config = dict(
    n_layer=23,
    d_model=96,
    n_head=2,
    n_kv_head=2,
    head_dim=32,
    d_mlp=384,
    vocab_size=8192,
    activation='tanh_gelu',
    norm='rmsnorm',
    norm_place='pre',
    norm_eps=1e-05,
    positions='learned',
    qk_norm=False,
    attn_scale=0.177,
    bias='all',
    tie_embeddings=True,
    parallel_block=True,
    extras=['capped logits'],
    init='normal',
    init_std_qkv=0.051,
    init_std_o=0.00751,
    init_std_up=0.051,
    init_std_down=0.00751,
    optimizer='muon_variant',
    lr=0.00574,
    lr_mult_o=1.5,
    beta1=0.9,
    lr_head=0.00958,
    grad_clip=1.0,
    warmup_steps=200,
    schedule='wsd',
    decay_fraction=0.729,
    decay_shape='linear',
    final_lr_fraction=0.1,
    batch_tokens=8192,
    seq_len=1024,
    doc_mask=True,
    train_tokens=123300000,
    steps=15052,
    dataset='wikipedia_en',
)
Each number is 128 + 24 x the weight over its row's rms, rounded and kept within 0 to 255. Layers, rows and columns count from 0. Numbers have three digits each. The size before them is the row's rms in percent of the matrix's.

# layer 7 MLP up, 384x96, rms 0.204, rows 225-258, columns 0-95
099:162110194142133149127137128131146156156125115089109091121112162176099110119104138133124115053144180128134120126155143092117136123134140087133092109150116131108147136164110114137145117113112132141135147136089110129092131155139105136101093094131143139114162198144151146127119105155160134132
106:147134126097091143126143107149127096135131146146097140169115154156160135103144134109127156109142120088128117123143132088145106125091130123111110155112159123138101144170127137151088108139166112163152105123116092102170144140124085071107138137087080134171108098103098126120160153107138167099
115:112123153152162138103145122139145141155136129148131107151142108132135162142112083139139132092141066132135121143105144126098058115139145094151140134155122143141137116153118098165162185130174121112125128116180134149129100109112121180148133084127110165084160144122140144141149158137150164134
095:105112112117141153119114144121173143064127114142143095148096154147114126133150117097150098113116118166121130124127150103074092083122118112103106154103097095151127076147105137114144137137138102121131117127109117129082125108071135165147171145105140098106178152131128120139127134131096179124
083:110145183141136131132100154133127086066087128074133095140085121113138130142127120149098140154122132135120082154119154104135135129158128118125134138131116133138105119152137123137102126156074114124109112091187168120131103085077123119123154136094163110078121155111154162133139126123114152122
110:137140107114097156151154103094136153145135136164112124132073132128123117091147095126119094154159169134113127115095127151106104129161114119119129144158132102117161099122039110130118105126132145092109088128133147133165099103162102127113107182176125139145151133108115152144100125125105119104
103:143118114107153169180119144104126087150171161118121144109157151109112164110095096126119102138114078155146123149135121169104147141134121168155089124086158127122112135105123174150156163124143120106124134159138146121133094133098105135078145176095097131120117103132155101100125144122116146100
093:147078176135127101136149162103138120138159169104105071125129076123115145109134122096102122144143136123128103113125090123108139118094121118167111136163143170101122113136072086164144145113173147126133132122096132119126101102151126154137116175149110154162164139150150107131121112102111160117
115:141103137134111072154142149101114147102104127103108158177107137113143144090127074152144127142098116156137105126121182143157089113122155155154093158098161122130141118109108160143177126129132104144124112138128097116168148120143138148097146146155092117162117175126141136151184121142138149117
102:152129098149140137136127084138123145123145125128086120123126133157143086154164168122118162115080097125114165133095122075129111122117052120134090133134138148142098101156140123177175124091150134140099143109163149169119111109151119105157132131111096148133159162153103110126129144141118139149
104:098132110140151156102107118080186104116102162109129173127069108106127127112133151116096117146104096135131139117148126169146114136075117159160114115152116106142126119131145105117140127106147164156139141115111165133113130128060157128131147091149094099084099120129135126142116135141079102140
092:116140133142128097067123133140081122159136162104102154134168095144138140114128138121164092146144132156140098160143125095106078125135114156140178113134125156123097141128067124128134104133183142160170099107140111146128144155105147118137140136148108108123150159130124106127158120121077131078
095:178145148157119145147111110114135160125158147134131084125091153141117167118146153128134110076105176126118145105128120086134132105130118113162112108090184121127124153163154085116149132120102165157156120079107128101098137120102174162160131115164150112140117154131119159156129126139114105138
099:136142140107023131141119089128105096129122125105130115131062170139107108122116119164147179117125139129130117170129158133155078132143149128124139145114115139138121125134148143141136188151094118145154127135128115177137117124145132154122117146144127126147142077114136156118154173114140121155
106:157133101116120129127155135138112122150165097113171176139104167144175150120168111123118160125095080127138155100163108137134109168166104137160079124115176138155133123110148119080125118119157109141154117094161115142145112097116115125141091120133156137111112124123139121112135154184144155094
093:091123098112087095135141092103154134128117166123142131134106144119103127128143156105124112100181109085101095121115091093117099120097115095148118125100091098150153150121139151112156139165097127133095117108127149121090128118124100130156134168140117113118133126132096122087179194134122109094
106:135101137115141118106136126131139086166130078086120101120146142145138133091126160113106139112139105100142155134113162142151119145164136099152138087168127114134145124106124154122083122127100117145131102095118126183137088169096093080166139158106141138124140084137098151113154150152149176118
093:140140153151145132144108130102139142156090123107130130106173112111137184168144164129130130124116124148163148137183145059106136128101109144099129110127132169129168172192114123115139149121141130133128155117128160154106163121111165116126136151153154096105138128110144121162139103139183108116
086:108116142115119125137118180144105121150174117090138163105089120175105126119127126097118099107159081099135163152138119115162115112173154108119127138104139111155104152158143133161128140102155169141141077162122154129142093153167143081097132137119137147105117090156120138117100133103119131164
096:116135175107165159127076149155125123146128081113063146141122106113116106141138176114149147127132126132107155149129108108086130131147087140126100183126111133098117108141122164136109110106084131171107161143129099114094089102152145124100143122104113150141103121121119130137140119178171139146
098:126115103133173169142120124127118172142149181109150111123169106149106105104079159151128170097131120096140120136160142106157093121142098122160132105096156116110123153104125133158153140121109140082133140079084131141092107079123133080110169103142126145131110111121127130116146129141099101140
074:127192138169136121126117135115149081127126123093087076121102126097139142126148096157130142113071179162152109140154110122141095101098095116120141114153163114094076126143106150121179117107144156140144121122107148146145126154091136131092143152134102121109131112117119134152157168131139141129
084:114154133129107086111135107105130132125109137156104125126137121141152142117130114108143124150158096109191115145134137159150104158109081104124185127173148163098115157140129107187126108087166126118113111116117132174166133108133142127133156127109082147158108118168133119153102161159103098149
105:108162145143172122131147134140105144130115152097061113138128065136113092138146157133131134118145123145156137131134157127154122157164127118146127132133131131109143153141119121111176167118154136132094132159106097123103119115074135095080142157118144134121091107112166088153123073134139179123
112:140119115092121089143162112105135121140086136166111085142104150147087141114160093102108120140167124122139156101116133149141131070184142112157130128117123115184119136131089165105098123129114142165112137132137088131147096122100151145136141147131119126047144102118121156136117123140142108111
103:143129121143118125095164145128145140128134144179148081156112126111093092084128116144113134105154092153107105106167164136135121118137106127130148107145131173153147120145088118131095124166140101141120113132115093116157118138165185172115112135131050146138159127132129140157107150151128144089
104:163148168105131136129084141151107120168093118109111071106132119161135154113105120172079136144095134104156108125112119154132114104121112163150157099140160165147146144103090130137091118148119157140154102136134138141176118133175104117092116151146110125158085129106144123140096158102147147122
091:113111156114149108144132154150126087104095130178100145159151145108139087125146121105164122134145126153129155160119123099139110181131120118132112133112121152141123126132095137114133115141134102148159135132111118099080095181119139121149072101140119159122110099119102144122172139123220113127
097:139148140105120119148168097145104128164156118114141176154154118101081155144178099103057148126142109114139162157117142086145122128146129114152125092131153093123095138116118124108121100132149151108145087154105130117170137150145111115110137112102112157130134074156102137131113164150145105105
114:102160171109123098150139129125118132123126142138120128144127057152158108112112109089104119150170114115114131139139126076155134123136111149168145133129107126114143157160069128112125119113117101133110083143106116121195130120185122107147119111118074125149136093095135139105132165155118165128
098:087145125117141135134112087139144138113115124119147073106114077177152091111145147132164107110128128117132109153140119149120098108120107153089115168111134141157133144130073130124092159152178117118145142121099128124131097162104136158156134135162157109094105086125123179128168168143136120118
084:174153115165119120166121102080103123111121117095120143109132141115140099127122126132127132110102107172164127136137128155082131106114106106113152131159144120074146142138125128120145150114163170092126111121146135118087101150138135151133081166101176064100105136081124132146167146129106123106
098:184106138182138140067154112149116153121137110106147136142124161109152125086160110143122135140114129139156161111175134136130134136111098115141129147120170104137172131094140128166117114119176141113136132139143113148129158101196110153143165168144123093099146177125122126124150113158120124137
117:081139097129133120155156151140098166153103193198140136163113124157111163145119108129144091121170120120132121139125125134103113096158130139119117121127137126182117126091129128145093160124130122138146126099119153104148131128145136128133125200113105136113158161122137149132136113133095160070
# layer 7 MLP down (transposed), 384x96, rms 0.045, rows 225-258, columns 0-95
095:121123149079136154082153142144108106129164121131163140156130145098149121158120137086163072105137126149136106177145122128118139075107132140111126131138124119127138120146138133148119139135127126116113101115142144151120153129116143065123174169106173128079129135155191124155089119107098120095
085:142145108157128135150111154157103116094072155140144115115148123109115102062144126168142132146121140119099151064161146138198142139108148120166132100086133115112153182112112095129145127167116139145097109144118138108107139147134135162127080136144140134142142136120136111129141129103109094154
118:131102128154165133115114105161146142149126152146149109111117113118108096145129094136120150182116129127105140160083138151138098161155117137121130144137135142073089124132134076149157169127096120136086122172158117100106092100142128170160116081124139157135116123117143120139105135126163113191
091:145112139131155108084181130152154138144108128138159137135109080124136130112123103122148087130115155133140123183127149108149126115127123156109119154153115129127101106136105108091139118136102103092169050117138083147095144077126121110132136137117174102107120143159134160119118150116106117182
077:130122142112122146135147153115116120131151139171105156100167102156120174081113159139125108159170119147129128137118117124116132152131147157113138162138181145080114142106169108112126111107119131173123164144168178115142106130174099115133134125138105131133171145114127112112140168158133193103
122:118099113123126098121124134161118171158067132127141117122140136117107106083083102091130154113154129129075076149122112160130111095154132104122124118151130147116092130120128121132099156149125092123120153101161114164115097097160155178137113150125133115121140138114177135136163136155185128152
082:141157146112128103124151161139102193145160147135140167139142157137103111122140123099098115177124127148138139125126112101144116100147144125120099092115101140161143100135104091130137138125178088122116150105169142098148117150156171146201128170102106097123139103144125121144132136137152154092
095:128147192099129138180151148120134133117122147130114119154082127151090125114137147102117130126109101070127113102130110158131144146109116139144129090105121099127096158120098124174131124135145112139106107096100103113073143117142108163179179114100125137165171108152166105141121130141113122102
118:108114156154106126133126146078118082117146084156089181109162169131112151108151117149140128153133116143093132130136100155096143113138108150158084153123131126161130111095124160131148150107135169142100160090135135110114134119133112098130151156124117090138141147112076097153188135136108132108
092:070134136160131115161156136083116105109114115126095132114166158141130144117091098172162141119162136107117123123136114128151129156103164128136145127147169181162078129122164123120146106180139145134131086116121126119122160133119149121149143113129131100127108108123085114089154131141096114191
104:115155106164137140132132141139126127148136186150137083142106125109157110116152136176169143119125098128118105114105146144149091096118104132133130089142165107178113099129145127068168129112150169118122124154161153118149066118104146137123108116140159099100108160152113140118144173147139107146
093:152124126109092128067174125187164133153134121128137152099134112152136128068139149117133128151142142168116092155131106132120134174108142129086100123134092143110137125084131140104095172141103156123181114148104110140119126121125094110102134124139137149128092090157149134144103138089134163128
085:155130129115168126168130122139118105146093117088171138156140182133133145133135126145130117127123100114110114142133181168159118141165116142132162124085112066135136147139102089116132121104192120130135142137149125142114120154095099121172093155173146129140158137133136127077106145150144154154
097:146123121166132162140134142138141084127105129145111089149157081136168168130106103080113069174123144091115099104122085096093157128146154154120145144132127138141135149120097109140132091140141094096110145083108121098154141105107125126125121120156104151121089141172136144117128112150102134098
088:113131156123125126116145164130105144145123147163128113117128145130103085133136113147121142117186122114105096102125088104079141091115099123120096130119083160127156140172085145207147153109102081138090126134136103124121130139104118131114137082139117118149144141128135108096171128094105149159
105:151119078131119138158137138113093120120086136147105140139135178160115123136095152151153111143121121152128176133112152169178145152157100155157166120188149140127143107130161110145150092111161138168141115108112133117121104161153154152130127106115153164135096139121107127141079116154143112164
101:089119117117149170136127094093148124120147134122114140073092070143129127144140184136128139149153090152151103134186082135125116121105143124125088132113117117132130154182112124101143150098157128108156127144143139153095108128154158157107141133135140117122145128126054103162113123116131113103
086:163130104128128133099112141115142119145170182106192135140105121146103105174141127137090112096122150152104138092124155118139112170134115153138139153125166104148153151115147125112118141137163111168098112163116114115143126143173095118138107131109133103195122132165192118112117122134147110130
080:181125094162127178116124112054130144156072106143133129152143173143105151169114144151135145161096104150114111114115138139122148150141108115150154144119105160138139082136137138103160097129134107110116115138147135157131154086136119161112138161150129155164142156154151094168119102118128132129
084:172135101109139135140123134162106081146136147090143121098086114107131171129108150121119097134130143138126071118101120123129124145091168104140129130106108140151159145146159096134133116115160100135155169128120156118151125109138174142122094109147086132098124134128089128120156106215107114123
080:146136139142145170105150088142142145129111126133122158160101142158082177168186145098123125135122104170111154107150174103119166115156152134177133121102111147133106164104120117076163131149140129139085136139165144139102154112125100139139089144116149151134176138118116146122116101125133135125
095:161134122118131119082177120169137152152154122147151147118166097151111136123130131141109090164131170131101134144124135115095169114105167136115168117126164101142112141108172138099135128119162105154138122113118098159148129118166122154141144151143186148083134150109173148153090137098130141096
086:136133164121146095149155123148086122134162125151163121085152133142148104109115147176153141133146125125143112129104154119115132143094104143182144109144173095136112178172144138113130113114109088135118118113162107199126160140152136145139157111120123161148139149125119092093090129113111094156
102:106126121121117104070150114195108108150122126151121102155156104102097129166113127128090151125123124122179121131104133096118123136135159131156125122110129108112076157097179157126155095166118131126118114107124130126163154145133121154125127089120111165127143106103133175103074146098154142154
107:150063123152153121107170112083125135125132175131136135144114045109144130112151111100105090091142095145118147124148109125114130141152143137103127126107124129131104099131162166117132107135115099111107129119131119128104139141155134076069128151137137130093150112170128134170123098130146082120
106:116108085153119162146122141131136120114138184107095164151105124133148158105156128118147111149118149157161146155124118112085114150161143120121146140119148125111087148132145143069066130159157100145152129116142185107138102187112139121145125133123151144138126150181133152097094136143146111127
100:126123126166106098144149150123109135110127162176158131098112136151146072109111132151117068132108135140104130136098110164108142090143093124105099131171134115111139146152148109117072151121149115061191114122122128098089102128134140092142133136147141126126126130109142093152112121096127098127
082:149161100140111178118089131149094126138136140105131115106113143163115142122117163131121141190133142124122071107153129100113173141091131101155124126100172138128128140116147132150102165116138139130111156115148148140135175082148099131178153135115093137129069119121133111123149116164117160091
101:165134093122122179142088105106120126134110089116137093115141171136131122149148151136112162139121157123139142089130103149136151135077129116162134185076108149138123111150134171153113144135136105130127173114153142145088151132102105149112137125172145085120123164114152115127125126126145191149
118:121109147126120126105152177104109152166174120152137107099113112133127108126085135128143095089167126130123089137094164171118134116136121137113126077139111152122121145112156130114122135114108129107138131114133148151117081139094162114113083147146102136146161117147114139152119208130135091183
101:114100140120100149075146143152108133129128131146139116112122143120192140129110144081112068155143145154105095161147119087105117070095150114131122105114110150115129115170126171134137130090159131094154129144136142145071121101145112145156116117158117121117090095113163137120137129116125124169
070:175116153051122141108153126123137158100146117115115151130124076137067141141123129120125133128122138090136103137133129126173148114112143108126155170115160135115132136124155095117111126097117145093103123137081111148163144120179145107109168148125146121116176126097152145092109126092111155100
082:126168137101102113117086116110136140083109121127121139091148148102164118155115126112129120102148075145133104114111165088143128112162119169118155157156087122133095144123140125155111121141143110124095146149084147186122126167112124106099171151109159142118153137088160142109087142113153101137
141:170101126097105104149123114167189130142126115113163164138181123114138165151105106108120091125125139120106128108113115108118087141162109168145133101123160118189142112093071130107090136114128158109100133113170115133099140150157172122132108141122152130119146109122136146155125160151136136114